Weights of a small transformer language model.
Size: width 256, vocabulary 4096, 16.6M parameters.
Architecture: LayerNorm before each block, rotary positions, biases, untied embeddings, attention and MLP in parallel.
Training: a variant of Adam for these matrices, 285M tokens, 8653 steps.
Each number is 128 + 24 x the weight over its row's rms, rounded and kept within 0 to 255. Layers, rows and columns count from 0. Numbers have three digits each. The size before them is the row's rms in percent of the matrix's.

# down: layer 8 MLP down (transposed), 768x256, rms 0.0624, rows 238-264, columns 0-255
# up: layer 8 MLP up, 768x256, rms 0.0679, rows 239-265, columns 0-255
down238 096:137115166120132118114101162123155122095131098133157138162122119110138131150109185124068127126127104100181128102095093113124105118090095187183151126139140151129136120072145117168106152130154107123118114127162114115141117115114117152082146147128145140092155118135087135101148176122160142138103126140130133152123133105070165157133080134113116134121108145146153120167153118135130148137128130133105104110124150124122089101096169141104118128154142118143090136138124133129127150114082140142116140106155127149149142154128153094109151109176141116054154104133121128147134153045125073139170135121165139119152155144137085116135131120172123127127112126102118093114121119134145141131116172141116122109110110097129197077122097116158115115137101120151165168123149103110143128106127161
up239 102:130153088142094155119136158153113108132136191105152152124114129098095119129106142134128138105109133126115111166126137099129183103131138139163161137121142121085149146135122102081130114076171139127147132131161151157125141131138174108121133110117144138127100120095156080113139126175146110110147130183164128083100178149129115108092121127141102092083130176152106135089125167121113140138144080100121115095089136149156137140115140062114155079100174136180136091131110105115125133146092138128137100114117104121117117139099125097129126076116113131090116139137127098182112098085130158107117156098192147164123135134121140148135146156162149101132107154137129113163153135114139134162112188120110154126133120142127137136124122151078148112123149157135123154151122122119145110104120144
down239 099:166153112175091091132122115091120117127093130113098084162137111181132042095107160139108122142127107139135140129136126131099110161098131091155144129164137148163104098172112131111128150136094159146162171131142145108167122134147128152078121117138120117137102146115108131116136158117134140096137148141122082152137183162091132115074141141131128094165133138138116084121135172134163132100120137149124139109133136113198145079153103116125137072149078163141119120091149171100133119128140152133131148171126152108120112139097147119125157147148163127100135159162106102176102112117124133136126110103171126097126107150109136154159078157113112103147128145147108112118137110112135106145112145136077137124115093105116136131126095139161138160136142135125160131152101135106091106122119111
up240 102:116154113144123138138066140094138129127200166113125155117119150141132120099101143129142086142091129124130124153147117100148105100099130151160142097120151114125162125114119111179120114133155134172165143096163137189147134158103101131132141108142125124082166104120155103152154139158145125163125128122110089157118131142127080137165070163147106134112100126165157116123108076086141156128131112091135128113169113095128159131130136132157145116170143126143120106147129093123110132131113141110119117129126150084140086125119123112078131170123112138106113118117089115146094137110143120108122131112156152108068138135117137130135098107142184119114151194116125128168171131112123107108146167147116126128118119099115182108141117109155147098123088211150120142131142142138137132097107104
down240 102:157112122144113078135151159151148119128129104165170115145122087131110162114099113138148126186113123159139150104087113101165114088139150121114119074145148116134131099102121120119169146084118113104138085135151140131135104114120089133140119128156111155100130165116155114120143138077134146159127070126147168134111103138145144141154124144140117090110130139137153145104139154129145123102103094105141116111099121078140131131112090128129117134124139134125074119125114137121151130103144128112110100124192175077176061148122174149089186133144127115090166138109185161093083150113102123123109132189130137113146091093170163154108143127138144131128150097151127136142140099126161086155138153152130137133132141133124125085108132121136118132121112105087162136118136149123132158134163141
up241 098:110124142160120138138149148143103107079122161165105149130162102120123111081152143151107118148105120127083085139114106108178126109136115114148089123077119122115156124154082124110130126088167127185121131133154102150121119125065136110134107124100148128160191131148143103129147111111139124092119096157116125090156167107154124111139164090097147137153145169135141149084177135142153139071139155123120112079106118088126148086111159091121107126118098170128128117153166150066133163161154126153129113112146155135128107131113114164166116146149100120088114192120138125149130142126112112121134117118142122168138098112119131135126122111126122076128132121159153162114137156162116108109108146108133142131120083111110125143118139159088132123180162109126121143103135138124143161089108148
down241 095:079097175167133150166160114162145099125121179164127155129134118068107152115135130150129126126127106139091090169119102121158098116150131112152135121094119130142147163107138139143144129123096112143136132131127099130131117129122110129141085115144126134128173137166184127128090072086114100085133095155072162138125131095109145081144164124082122135143091137127138126131163128150135147093159139149103106127129113098122138109107154114156129125114129138175132112157139121084133120138141159129136111135146125130156073085125131183172132156125117092136140144119144140103117159125159132147137122147086091156119116068138137101124117102163114124114132110179157124119106144158081124130127139145110116106151148103156134152078146158085099069136126132126170114099145121162123144108167128
up242 103:127143157130122129124164119134113138133132147174114081118130115129095167109131115152122122131113116127124087121145095154167140110146178176149100138110156093129095180138109157119090128082140160111134148158137120148123149162104124099090142080145120134123138129138116066135133149139128128125154090169159122083169149126108144160099109150160136119137166160157130107107088164119109187139137108115119154095114141126113178103090142113112133117115089110133122125132165082100109132118165133163121138158085103143135134105143127161156150086147109112057108142135111080172080100104152103125121143080136098150119144107114126101138125110133132083169112147149126171146130126112100127120138165162127138121117102092151143136130125171091127117126141133114132139113121119097152152085150131
down242 106:132133121107110114090162129111169127159137133129190119130108110165129127147120144175152119190076130135123104111129134154140113112183151150099121106116140141121088203109141136114150145113124134113126113115103122133093127127123138132147097087144132125160126117115103087117189115111121079104107096126093141108154137144126128134101165133131136130137141148149162155131078131125109141113118117143123145142143152120101174130118118147127102140127127082146097089143135098154150106155143099145123133132106158115147147094145136128139145192065192106137132106150132114093141134137153118130108193162109127184122167120144120137118160115131135153096101087111123151107118155111102146089116115151158138131148128108111119114110097107110071083165170162103164104104129108103126149107127115
up243 097:143138144106152135149161175143124128104122099137108131171145126115122174125161115110145143156120133199145076133118119115129134127121123168151178125158130200160117125094114142131102108125130130141121098110121147137145122132132157085120109135130110099115144122121104141130139129113118104129111116118119119114126143171147153130154119159150092135170118133125180142141133116098144114168127141082108164075109115084129109110127134137158123108119115103126081115121148111134105119109079160121142088107150138103109109169141116086105158133109099105146125113126151165121117132164152114137176121149167151129105159152141137106133168117117113094096125131126152083110070147084197134138156112147147152155095158147116114115150140095135095111082076178136102071145144127087104137133106123
down243 073:145128136108089148135105121167119137142117157133146169084087120122129097157101138153134098126147145099168157138163100138111134134139093107138115103067124081108098182129087137135120132138114113138091145110141125097100156123123106171117152102109131103156143141124166150112145104127163134147160106148122136096119124092125132134142132151116148117136123103148112158125111134169100129140160123159097088181180121121105120156106135143113120113126123179099175139152097153130134151160176146167171161173112087083120152105100098102153121144124147119139109146099117097171111115073100094138145124083139112097123097132141152152134125108136116128149115125160142184129155116200091121115115117111133135110133135128105143137146100135120153127144123084137090166113100122159154088118124125
up244 090:145049170112103099152161115133099112094146106143151170146097125093120119132142137160134125159139131176137149124098102128152178120095137177169159139131133119099148119114127150116147114136162109134116088145106109101156212148149151121151105101116109113134145146135132090149121140114104130163073141155150120153159113125113119092139132188099132110168122135144165125156089135120148146184110083121142132136113127116108163124107100133109112151105141159099093130124130132128134121133150178139093116136174152095145105133137122154125165106110129120104111121141116117129087114096119113136136134129103110180117119134149121089139143103148152116120152124164133123099123145093130095151140160148127100133106141137086146170125142102145109101067099142138103117159163106178127102125154099
down244 096:105093122112086152133138069102090134096144143107140151136117116092121146126135138119125116150096117145148143143080078139132159148137151146167158138130123134151139202117155137101168117131128123112155133155070130117119144156162144103097112095111125134119139143129137134145128097067085127154126122162133159112123133126131122144146122160113151104145101149132140129116130137139144163145075127142153133117108112114094130130084125121139137122115163132142124145121100116135118167124121176137109097116165115082087092137116156159140183152100136130115105078134117170109113132104131121124132104133111094134110099122153162072152141135142157120097137117180124155132124122091129137117136142143130071140137146116084098128119145178209081136079133145132157134132173071133146134111161132
up245 099:157126070120095129151129115128092111111172170143144129156111113117118136090148123110105126142224138144109188161132088144163092113100146099156146138140165074134167114098083120088140102142159141119102116163157073137098160146123106114109145140105132129141085089136119145141103093154149136163121123104095130092122138141101140170158133120141148098100084134107127130112123166093114144144139094140134154115148133101171144145086122102153113151124099113136096167140141074146100150127113163103142106114117129164127138162086123152107129115141111104135107150114149156127077147155153126131167095110132107163082127133113123138120124118145147102127129149123140115100105124102141097141148168139169107125127125118144113107161112147138181103135126125128119114151165137126160120133131130
down245 095:141109100139118106135122135122135131129132117173129111108122126107101128145109132154122107126155117185087125111145095098149111119126177161135151133134155162071134103069099125120142163166122107082119129150100111101161107156078128124147146131102126133146133101190162097095096150128108151115150145155141145115108137152119125146111142150116109121111092116123153124142173148133096145153141126124144119110135151142127104091126108144188108116145146137096129138139090103166091123119118102167145164131134087097182128150096136118082153146125110109113105089124077129102095116099122182139131124143135116145095143126107132174141139119153123097135119142115128104143132121110110130093101152161145196088133164120143094098154117069134157163151109155144145167173160146129138084136114137
up246 094:140115128122082121144133163126079099145121124150147155095105097107100180110145146098145137143106144138130116156101131126115118158122111156154136148105115118136148139110109127109143133128163127150174111135136116129139153158105126170141122114102113117119157098085145131137138149155134114156127123097115160083147117122124095124140109152140164158170137159099139168134096139132130117160111146106131124145107162106154130130129124108180095101126149152137103160175137113101078076097132162132108141108117156148089127126115162108125164110115127136088118092080094144148107089063183116064145146082115102161090166145143102112093090135151173132160129094147146154143146101119067106117131173116127165148122133120146132126100127151127136081121127128093128083122123148128122138088115115
down246 096:149135109115138160078109088128105113139118089130139122137129132115176172114139121136114151120128116113119125097159135128122148139080140111132156164092111089127171138111135154171091108146081142144149121117120125117128124116095111061137107142132163152152147118149138152141155099118129115125131130129144155134144135157155124099133126092119115132080144135158133102071170126077189135069136133147126101127109119125187124100110139126160163122121113134133132108164152142139136116091131118100141166126088093143138133134116094137143062176138126130170140191157112119162160139131101161118117138138133142115107125128152156092087145097103103098110171147141130147111136110143153108137112117140138128105102124110116127110115142140143131179136144131175079147116137099125131089189100074
up247 103:122104168092164116118140123134077136093115131151139081121087076126115119097152117142118133143177098137131127118117133132144135074141129142076105123120107133091176129126111118147136066119125146127100176137135099124108205145144123191116123158108101122123105108208113098133111121115148112158141104130145085108148129173133151185100100123083146172138087134133149119157141136105128111167137118141113104112141124132162126155115101130105132167128143175131147165123140102140075107101131185119108103129089113134144146128105096120143168162151140161115125155135145161145109129087109114085147148092134126155133085131140134115155144109130134139112154155121145119113147129103122120124107159120100122153125131111162127166109117159123113135158116119140096123144120108114128172113114101
down247 100:109105149123113136130145146170107123098153172115155116176121144122125124103131129085161087107137111104146111155118145098102122175110138123086168162129120141095147168141134122099156120153150106190137128118096134117133110103119124129122145123139155131099121170102098209111135137093063149100101152151129136126117114092140103116130141151131148105138117081100145137172085138142120164129089092121111097179147140131134185134117129118144163120151152163149108174129156145115104082139136159129126097103124118091111120147133121104154135163143151131144135162177099125102109118114091127119148129096100129117108102133165173104172123135131133103137101115123127111124140099138101115178108157152142125191120132135121122128118098132114106146116120154117108160121117084148100082168121126
up248 117:130083159080135127122139128119127143142177173158077127144137131094135169074144113124137134103121139132103111134122102112085113134133109097110161158116084117080112130080156133184135079080152151123117132134137119145171126107119148170089157123155094154110147108166137137134107144166142137171129131099161082121115136134154146150154130107120116119189139170107169128123118112137112124132103119125132138125123133132121142127097127123151097164105092141119111128125152083123149169091093177129086111120143152137092124144125117087098126168089150115131125127111148117127078051089158127126155103148125094163131111118130149102115140126155135110106149180142136132142153153139139148109111130162114131120131161101136136126140136095101101116137089112158133108164132134122141127095076143
down248 121:142126121139112131134103120130127076114093141139138111119119130151098141110086124147173122090164115138130106123127113122138075094162121133130105126116100106099141142135129146114138130103113126119159145148154101154153113113123114135118176140132124159098126166110140173117124178100147120119140088115122129159089159091132125118091154108161112133174124124147157125131113160153163141134157099110121133111151171165194071125119144141142106122094120146135141142158146130107123159080136161127151121113098110114143114146083129141109148134084169155146085123159151127098113095075108094162131132129084121168119116146175124104111152085109114130138144110168130103165133130115102174153142128122126102200178105098139117094172140111080135149144112106105142129125083130150141137106094157
up249 103:119157123100139121102146140136098098139145150113142129083106113089163171126095144144100158121130127140128122165112087141104126104109101127106130108176134113088161133090134124133123121158130146122145111109141154116126158128143137114131133079143127130116109066111185137130118123135128114095106167142114141146169140149162105142120111127062146129150086152140122116126139150127116159133116085090135120157133171138141173116122125131148107149100057153129189136136130118113126120136079157109094143140122135156150132107064164169129158135084096145122133101140146111154125076152148154136133183155123104137056126128098164125141119123125134125123140140105167147098190124100121105136170133116085133130116128111119146135105149161099134105132153171133128100118185115123160139109127116
down249 102:069140137162116158087128116187143169108126113077146105137144148116152147125109106153130143150121099124111130162107071133090134137095127108119161128141141114139120153153150147129159098112085150117147077144113119091129170132112176121165090127141126140112160116126166111129130098130108131114133134134077117132194116154120110095117140135103143172125143109136120114131131131141119109148125145140129095135138161132124137083181127125103112128090115190127149116138139149128108109119122090128177113133148141165113132075119116152128146152118163140089115121148135126128180172171149152168149130139159131128086144104081141121149117155164111143140127103106171103110117119116105112117155125150092091124114107091120134120055106131090141115118141128156183123094114117144126113095095148
up250 097:143143089112087118173128095115115143120110140130132154126107156096103122111133121134122118138120192119152138104148126135163146062106105169129166092138149097109155134081109159137162114144155124143137151170150129140114151117077098116159101094143117138137146084130154114137121138126134100132133104132154108128109126118125123139114119137129150152126121188201122107086137120115148104102081118119128125132150112088150145098112131134126125119155082136126115134131122109123126085147084137113165123137157174119154132099101164132028163100108118111108107073151078154156135167146157181120142143156141144167108136116130147139116155114152112120137137156111149142146116144119119076116131133150141163110124146112143146127085113183125104121111118129124116129145162171144128140097154117
down250 099:105122168157145144131145127165117110142135128144127137142140071134143145150141131142113136102122078125121132154102136147114116183146115098119112153142106121147128113157112072098088180135065127106155108067115100107164102120150135139117135144093133129124119155147134119156163141149132140145136141126110140131140138129113134138108121168123114070112119087127160118155132125161099154156163093151115118128128098144131114137126141138106087133121142135141126117130125147161151161115171126162092154143128059115097131165141147124184119135154152140130095207111126115107157110083153098131121106107099109122127150120114101146124083114092138109105150111183130132091116120131134194168127130114142100173158081119125112146123160081130140148141112132120159122102090104119122107184114113
up251 094:120102153139142140119166107151124127114126130123119097163096109096159112119141147124110132121121116160181157207115070127120082152132097107134114151109147126172108134146127109151109131124119136114074170126129116115150148202155115119138135102094101105127114126181117125131128174133151106129154168111141112159114128171120099155124110128142135129178095149099143149149135125099153134159118116123077121131145108087148128121115137134130098184105179159119123114123136110110120135124102189158129104118127147106155106143136132079160131093087136110160125107141128101118141093111120120127144067079116148148166095136118134103089137084115116106138144147116132114123120093109130113154132125125120169125144167086134167139097136095157149122155075163149121173144136100146123115142125124
down251 079:092117096093114060110108117117146178133117160122090113153120136144113133128123098128114120141121150103146116143113136176143154162151098125134120120144117103125124162136140129106099125150158104123096121113086104091103138065147156137142148129123109124149124143081104154160107120165155132120084126149138093121125100140141190153132141139102128117123153108169143133161156108088147133120109107166135164097154135130125163134106100119135107143101126090129109129138124143087101128178120135131127134146130084143126169135124137137133155131164153137110168174131067112111151153161165105103110127120164114110119186138149152160134141148118132156149134129115121153081156172130098073096156139091130138136151101129102088131137127134121147079117108148104132126167151128119099068185134102
up252 109:118142103128102098143134092123114183112165173162131107153110137145114141127147111113107107078182149138101139137140100094158138104112117130097147130107164104151129125116100148140128112114139126158104137125117142153155135138143109111086125117124121127140135108137157119164123128125141127137119115188127129134144122162132158167100157120134085137112151144129152142090113154106074120173119081100123115123133078079137147115104106128140136156125143137100135107172148110102086116112084151135158098129086181087140134123134033143104117130108167127109081154156126102155104148156144123119123113132146119135092149132149085117085164115156152126096136151137134096092121181087160099138112161075154127142134128128126116130120132118130114111139111144150135108121174101108136182117149094
down252 110:114125074138130118130147113127137156115150134202131156162154152129126159133066101108119118113082093093172153117157116163167103093156143140101137110164116194120134151112096156128136166104096093088163145140098123143135139144136071137135125113146115164122131093143143114095158119134175092123093130151124134123122118138137147117130142115131118059081183067125135096109088103131137133140168115107138142120169143148140084147116120114128114128113128108083113110109095117109124115099153120107123117142121114153151137141148090134110148123144152136097137115152146133155125182098116117107091158153117100134146110153129097184100111114117142121095156117188136126127178152143110122128114114173147103122138173107161130139112100093123131138132118151119134123130143149125137109117153115
up253 102:131116159096145141093119115133146126142135137090079106148083147117127108127164155108113102137083105100168148123146141136099130145125130117108108137116112167102125144143141127132104091145123185141146115121079130140127134141153164108114147137140112088140115131140122152149126136130126141174108136142140101135156166146101133134183142141118131173123129156174184105159150077095088156160107139139122107104127079097103138117117121114163154149117110127131097099145187151123135147104110165131117119105163155141092113126144114115079095087110081111142126137164139139127123089133136098128140137138154128142116104097056139106163108102131159115102175136104134143092118155130137115139127125157130103120121190147105110155113112107154101130101065162145143104138165147118112156130135069
down253 098:129147084139088125128110118156119130143067157155123096104153155125156129168117100108132139097109137115114143148131129109102143129145109120142145125131114085158133124088100087097153151123126083171126137151138115139116166130133101179120104121177136113166110127140105135152114102088135109101146089121152158157117125146171104132066148085133140118137145116144102114083159173133180093137135114139107123170132150132118107103122168096137115075140130123109149161127119162133129106110137127149138138154110128099082159106120118168108181153134159136106101133098144133098111128124109134121160156134136142154133173158119132116088140132143154123146088171127136124134128111168159112139068145136132132164140066098150145111124171120072109103120189107116130149112103128158138111141131111
up254 089:138178168173152126130120112159103120125199129145150138115132153159143162145138150118141128146132132148106168102149118123103112149063052085076104124137158128137143155110099130064107101129109128133138145117153129140113131097123131128144146118114126131122124120125121082128159103124122133143084166099127055132143124112097118116133117122163112153133113170180173121108150144117100128126137093114140112176138112108154100126114159118157134126110131126116158108147109102097161126113090144134142098125157126130081088143154121092113120119133125145127157163136088109181134128132153148120168108102133127088152166124126124129134152143124128139140141127086133142163119129135179120179121118140102145161075153101176124103097097124104146109076108146168127117112158118150119114145131107
down254 075:122094119136133165130155131086150119140122156117100130145139098080134076097123147153113104127092071131122138159095128133165147101186164159166109100102074120128112117124131102152139188129151140128137147163098120112140119130150129108164096088134125143109114137139158174138136171150172118125169093152129164120119154113108108131149122098115105124128121160103126125130122107129134182136160149148134128101135122145110169157190101182095107119135157102094128117117117136175123144119156080135139096126124150138156137117115139149113154156106142124108124114114143141099120110121090081105130151125115101162121110087112131164131110111141121119143119103134133121087106145137130137106139159153124104113187132133085106131143155119191127113126162096105110141117094170101125108098083162
up255 097:117105134131106126163143137161114123132162118089145116131115145101124117138146110184103146136086155103119153128121131151154121147086099146150099130085151123105191120163134115136164131134128178180155154102131094137139096099113129104101152107131123111124142166110142139152114135123102147125123183098155128179103107099131141124111154129103130125140110156156151113130163142154136155167106090093126159145156097096164145130105136119115129109135166156152122058126116123080082127109137130170137162140144170142136137113128129106132122089143083115107122100111099097155092106120108146127138099131112102116134172130153152106125121096150087118113109156151110168118158118151143120190118130121076138117165132127061124112106139134127114052161124143115131152104135144098132124126150128
down255 093:164135135176151149150106150111126169079101153140107164155164101140151188134129120063107093119154149124147153134152130121138157084127142099154138132129123160154133147108124131176128103092134093100120099149159160119096150160113116117126131142170100127116124079119126102125096094138119125134144113127096081104151138159142118105155161120131177116126107094083149140114098105095120109043135159152092120100130114105123110134121114087132120131124097124112122141131170143137147103137094158119120109177089149149120124113158095116107121148119142084113129128144144150117187128137120141102112150114133124149164121147112147080147133108156166127146148135137135117121115117072134111126173111112139112137088139100173130135151166143145143176097112108148116109183122103123154120120126120
up256 099:135163159116128156128139113142139130151150142140152169129155140092181143085175112134143132126154097104129149096117090173173091096125113141114130087150135156124157136153109097115131081101112150144141117111151158157136154125113142098147107140144136183131137105142124111113171151169148125125152089143103130147121137116116102135079136153148086157120091152119157138097141145142115124092154136078116107097143099121127125079097132127154149143072129137135119128146156104096135112117084141119112081070161110111118108124147098099112139112119139133150119139138120115128097177121125128145087095172133128132107099148116082120159124087094154085117146178132151145138109183074151094127154135094141143138149142134118124130135128119144149136132092153135098127130137132084150167153152084
down256 088:187137105108120145098114109120126121153141097128180160167129124165117114101144125146129139156149139124150154170099144089130085137135125165142096084111111135110129200142150110106109146146130141120058133108152162166140096140104133153095142158137098093128078147103154113154133152128108165182163143140150149126142108137101115122093128147098165168149129126129100104120155154107128118120106108103137150125124146190107144111138136121126136146114128102124120171074091138114101139142135139193120140128102108140117153123100114104146108115115106139151138086142094119161126099091119130128116145133147134131121068116129101110110111137107118119118126156157113200115143156144113073095155122145107093158111150093099140146149113145114153165168154129095112109135093123150111136128121119
up257 098:155120120184178148143102083101110072113163147125159159123149122115145133105139127155135131140115142092118110157122122116102150122101085164157114087130098145124150120214105131144093122093137141156126152161118103121132099124072146129157094135127123108076165158113152072122137151168090161102123080147111090113105135142135095144112164127127142143120098131124156140085135136131150141131115126098122132115136137124125134100104134088146099124141140155118137169119132122102122122138169135186121155130123134159119125152153114161110162135116136140123142126080100149116112152125111114188142086146167117143091128109092167106128160132143081089132151131116116177132147140167142101084113126140120136117112097116098116138132116111130138121150162132119112154131157189146136112142086139
down257 096:103090138156103107118157159151122169159125121130124129154145116106112147112111122125108122141136130139112113123119117134112130135124144108101105137102100153113107196112127164135135139126124108106121129131112165142141123153153082165121123173123118119168156123143116162110145109101134147163173124133074129108115140113125166104130142126150109105140182127099115187179127110134048103133166115119077079148122088115174136122093124147091124111146135141173137104143107126134135166128164162096071133097116116079156097135135134132136107177097131136160142101115140126109121116128110128124083117149125162150173094086153109099105144096143113090147154139140138105134128101125107118184136154146134142138147118164143153118157125113126062125098090110157101130139137103146139146143173134
up258 100:118117174171164151149132103175137111134156136113124136141119110128122173116127135118126160196139154148140111181102126101152179090119118120106129112105191137114101142125136135114101109114122132131126125114118112132171148082166144135144101134139129118156126139122145132144133133153122109143071122148123120131134137120154094153096160103085094116128140145154188128122124125130135122091139136125061150081087123118156127143113126108085124110119150151145141145078147088094196106111092126135109082113153128191107136163167098064155115131121126112120144119119115156104139142089092168082155103140124106133155134109167158106171177144134091152103151144129106134139111135139157119150104125137125132124119148126101127144111138178127148113137133092110096156143126132110118119124112118
down258 097:124148144152135169135168114109121109127116118139144138121097149123123156137153089135108126128105168134133151078118125085114113164122147105151159182116113119137119132127118123085124127143090102137127145119147107082129111132148128187123172141109114100115110085088107140118134097110092144145161162143105089131184125094111137074140131157155134165175135149118110122119115144140124122168170122095161144171147099162128171137114160110122175081110080114084156129128153153143117140146108150116130153150116116095092088121084138096122135136102119137146121124142153152116101150138170092131134088146151144144126145135075087134085101146131151102123154165146110111120142097125133140126094113109134121148098107136117148114131151138145110148193134150142132140113096102122161110144194161
up259 110:109096130146137153148138132139126162118150145126054159138108141140159135116134141142166153108171124181141108129090142113173129110110134146084088114123162134120134163137151105140133082088134141125106143135124138109117128140102138105132147087100096141093157140136116129135099111118143137157117132139140147184149154142150156085106116154093108124124148193153144129137148126092125129184120105136090116063139085116143140129132075186096105109114142172149104102123140122136137131112140132150104125120122175157122112144108120081143143112141128095127090101111119109140077151143144149075159144130127111146123120117126105086115187103131108136124158131140120159060123134102150130109120144129114115103175138119130106167112109103146144143122131161125113171150123083110114156127157084
down259 116:114156139111112118177134145137158082150123118167137131143120132115113127100167119118142127111138130129146158139079139182175131086112092083127096188118114165179131123138110136153169111130131117126155108145161131095088091134131119160122128120130132143089156153090119115140148150135171111117128135114099100106096099158117124121091127131130171137129124117133167140128121133147176159093075148136134128112120120125139098127121104093130106149158100118112132144129129139120135141130129140098136159102148136147104100174141070103098109095149126144152148162123181126133121126130123122122052150157082107094134105128112159133156146161116095159143132125112131137120086090135170167153096162114096138149107115112147117104105138154123110164114150067112190137168159126123108143111107116
up260 121:148137119111123129120110130146095134128163149160103182132119096142143127121143078104130107109128125120136139113142125112127162109160113152125118143153119112130123184112087129124124113096124132106113159123129118162163173168155120120123155134123137121120119109158136085152125127129128141126115127175168074094153112165127133167159103134130132147138128148172137069100110108129148119122138107125118148101157098127107101076100129114129098145122150135120117130161127115077107104155139139140103096133098150115110084159118105080152162128122092159116065150176117151141114165103118119078157090117148138136108139102135143127092149110147147119153153128130107129144141121132147165183080147145118130144080153090135141113129127144109166114163099209128103141102147141155178165111110078
down260 141:120134148140086118120109133112134151171142103108149112122090160114114141102143133136112089140122126119133100102129149139177126110131150081117136152112140130141143150104153153191145132136174157125119134111064113124114161132122142164132149113143133128125105074131120144131137138133121121128105131134152108114175139096094116109172138163110137176148109173144149114134119126102131131122156122146131136096152095096131113120081128170146168107134140105153111133184106129108085146095137100099135131147150130130107137137090121113150120138126155128120064114149107115106121176131102142114141144093162191135115132099087117140066165095145094103153134119139149123123112140133148117147098085168112127134116149114129113070129150195151145166153142152158085118109078164105133142079110130
up261 105:145162141125093122115116120149060151142162138207098110116061116141071108118116102155152135109137137142087117143103158162116123146141078138160084137121111153130139174139131110138119099131125129112128115133147117178130123152148094137102162103105099156132064119132169104152140090163119116137156111163131132108090138181126125140113133122173174102158151160128115172098087142077140109146109099123125132129105135120126107117144127071132120144160133144165125141126120125112096143127138111098093117101146135156083096132101130067127145115122117117135148131081096144164115103109148098119146125112127095126120108101149117136128136148138156126145166125106136128131153120125119127157117157141116139139118086133103128102133130138123131150101120170147143183137095154104115129124192153
down261 101:136130126111093115137115131135118118129120136121126110125152170161101066135136133134149161107098078143126093147135121156148137183157125096141107129189117167139167097175176096087128139095108110136116101154166133096085130114147117148105139111075103156124132147118141123147106123143092099105139145141127107158104099145119129108118104152115106133125094111083143119112111172128155150152117143120118143123130117151115163150137102105090132113138131118136108169161166102113121127139126154136168136142090090093095111117100108112161144140128166106141127140147128134127115172143100104110148129127080104122100165126134123135117133123148097145111106146122074142156121129109158157151141131109105134121139133197103167133104140132092143133134117134068193112172162150175118139118096186
up262 096:172151143151155125120138106129134139139157140101126130135098129154107109133133142099116130138123085169141107113104124151122103146071120112108082126129142117133128138129136112119146110111107161084159112140161180131150149135101112156169119127161106149103134111113182118142123169147148154101105172125100147151052142168132123163109116135166096122101138111154134136090124134127137166156131128121104097125112125123158154132125100115134106067128106122136148154150141094124091125121095153110074158129117102146156130168152138061078108145110124092101150190140079138135066115106142141123128100114184136155097134163114124109074147158062159140154122178150132134120154111099141120161139162113118171134103118138128109111140101111139136133123116134126142140120133138142127126131114130
down262 078:119054128107123157122151142142126141119129121129121120109100153105143142132094074146144115137125150100121127135142120120159165100125118165124168139114179158142081196117123134157086152090141117162144100143091130098114121126152158090147128114124117115133123147154126110109148087156087092134110127129125137133136074084138114144143158094133178118181113126139147124137132126145129113128158099149104163165129119114097117163156138111102102150125124150117133112110143126110144115127144092087129130137143124141113104080101115157145144093120150127159106131096185140122164109165083149147153112165102132076175114094156139115123122128192091139100153108121155167091114125121124123121096102156154078130200154142132137110124131133121133114139126107165099149098113111140109153129110144
up263 100:150177115117135147175164102097134113122165172122109108121077095123128148119141151141146164140125130116127075176142123150128135131132102115169126155156103084118153110104135127134121114155162130116196156110120136153176146150117189132169094117117129139080111109116134103127157127133117115139101118131128106117118153138145107123129116154109127124125130189110119088127136144115123097129106119131105146121100106120146187099121093144174106147119155132112114122113139109069148120163109202125091117169118153124167142126126122100098095088132147139136135116141087072130146135112103138154170142158115106140139119117100134090101128093127129136109131136102139118124082139121145101165158123136147100131133147110083129156137118151139128076080137181115112168154146134114145152157158123
down263 096:117139135124134080137135131151155122137077145150146148184128136109114132125129172155133130116146095143100122131144084111145159090130122162123124120119159161122136082169159123113109164146123114129135093110111114159160087125110132092141125139111095133110098143108134122147115094119064169139149146162105138119151166128134136141140147133127118128119140103172106150145135116123098115134132131129132147107104087121144116129099158161094105117088153174087142118127120114131113115179134163115153121124152171125134089117098085115120141146152174124119113100167092160149133125120175091090081102142182167122116156087100093129109140114126147112131119112123118128091092131138179115157133122114172085123128146145122082115160122147158089087110124112181144141139134139129140104118202103
up264 098:150115105095147086134098150108122148143122118143120120075117096103132100097127100150160084136071086133156121115125155113169087144102068131123172148147103157117149107108118143150127073097135139136169160171117145119122147107114118152150178136126156122137148137102166137157104114147105150122089109130175121132100131115125132118094150096146122152095068178144163149121116108168140123108119140128103091147138109087124109126134134111118148171108138132142089134185155090137161169153155156118085095128160119116127104193123157117090122161124098121155151144133149158128110143104123126121108127128156135121077109131109168131119148107125123123151107112136122171134114125131133146139132104163151156162135136158140128148130175136116128139142094146095085133117115104158124182123124129
down264 103:120132111144130169110175103137127131173125141122087111115162128094106133170090116133104169133171193151135125132126104131175130140144159151100129104145149131113116136135119112125125127113127114125109146124115142123118148185117115130145126121154083158097122095148114076104160154158115124141128106092146128120129126152089134146123136137092116119116147104112090096132122120112154137151111141118145125145066101127131128098129123110156115077119144103087163117116109142113149099118168174103165116094133155129134151100148110148136166094078190110127093077117098129138140145125152139112120081155105142150192140120111148114135169128147083130113163108120105129113160155127157091153123104134155113106135148087142160161095130073137099145156166155138125112130160123099174134094108134
up265 101:135106149087133099160104128152102132106119157112127132098137116148129141123146105129129135158116114120140099129112138146118112138122090120133100114138168143110121131105119127110137107076158140151119159123141137163141136126141121166142141112101178107161072111095156169139109139117120097157147145123185126137115136076150061158140065093094111176143118172149145134132084139159105139132098103124093107141158148118137118145110110095179070166135120149122123153119109094137143155148111146128126131147106140128090075150133142135094158125108123114077118157127145125184148125105134116128149141097129133128110110110141168155134139174124171142121105145171126130114091114109107113127152153180100155160152149151128125105097095144140163073127118175122134121120125130116179122100162094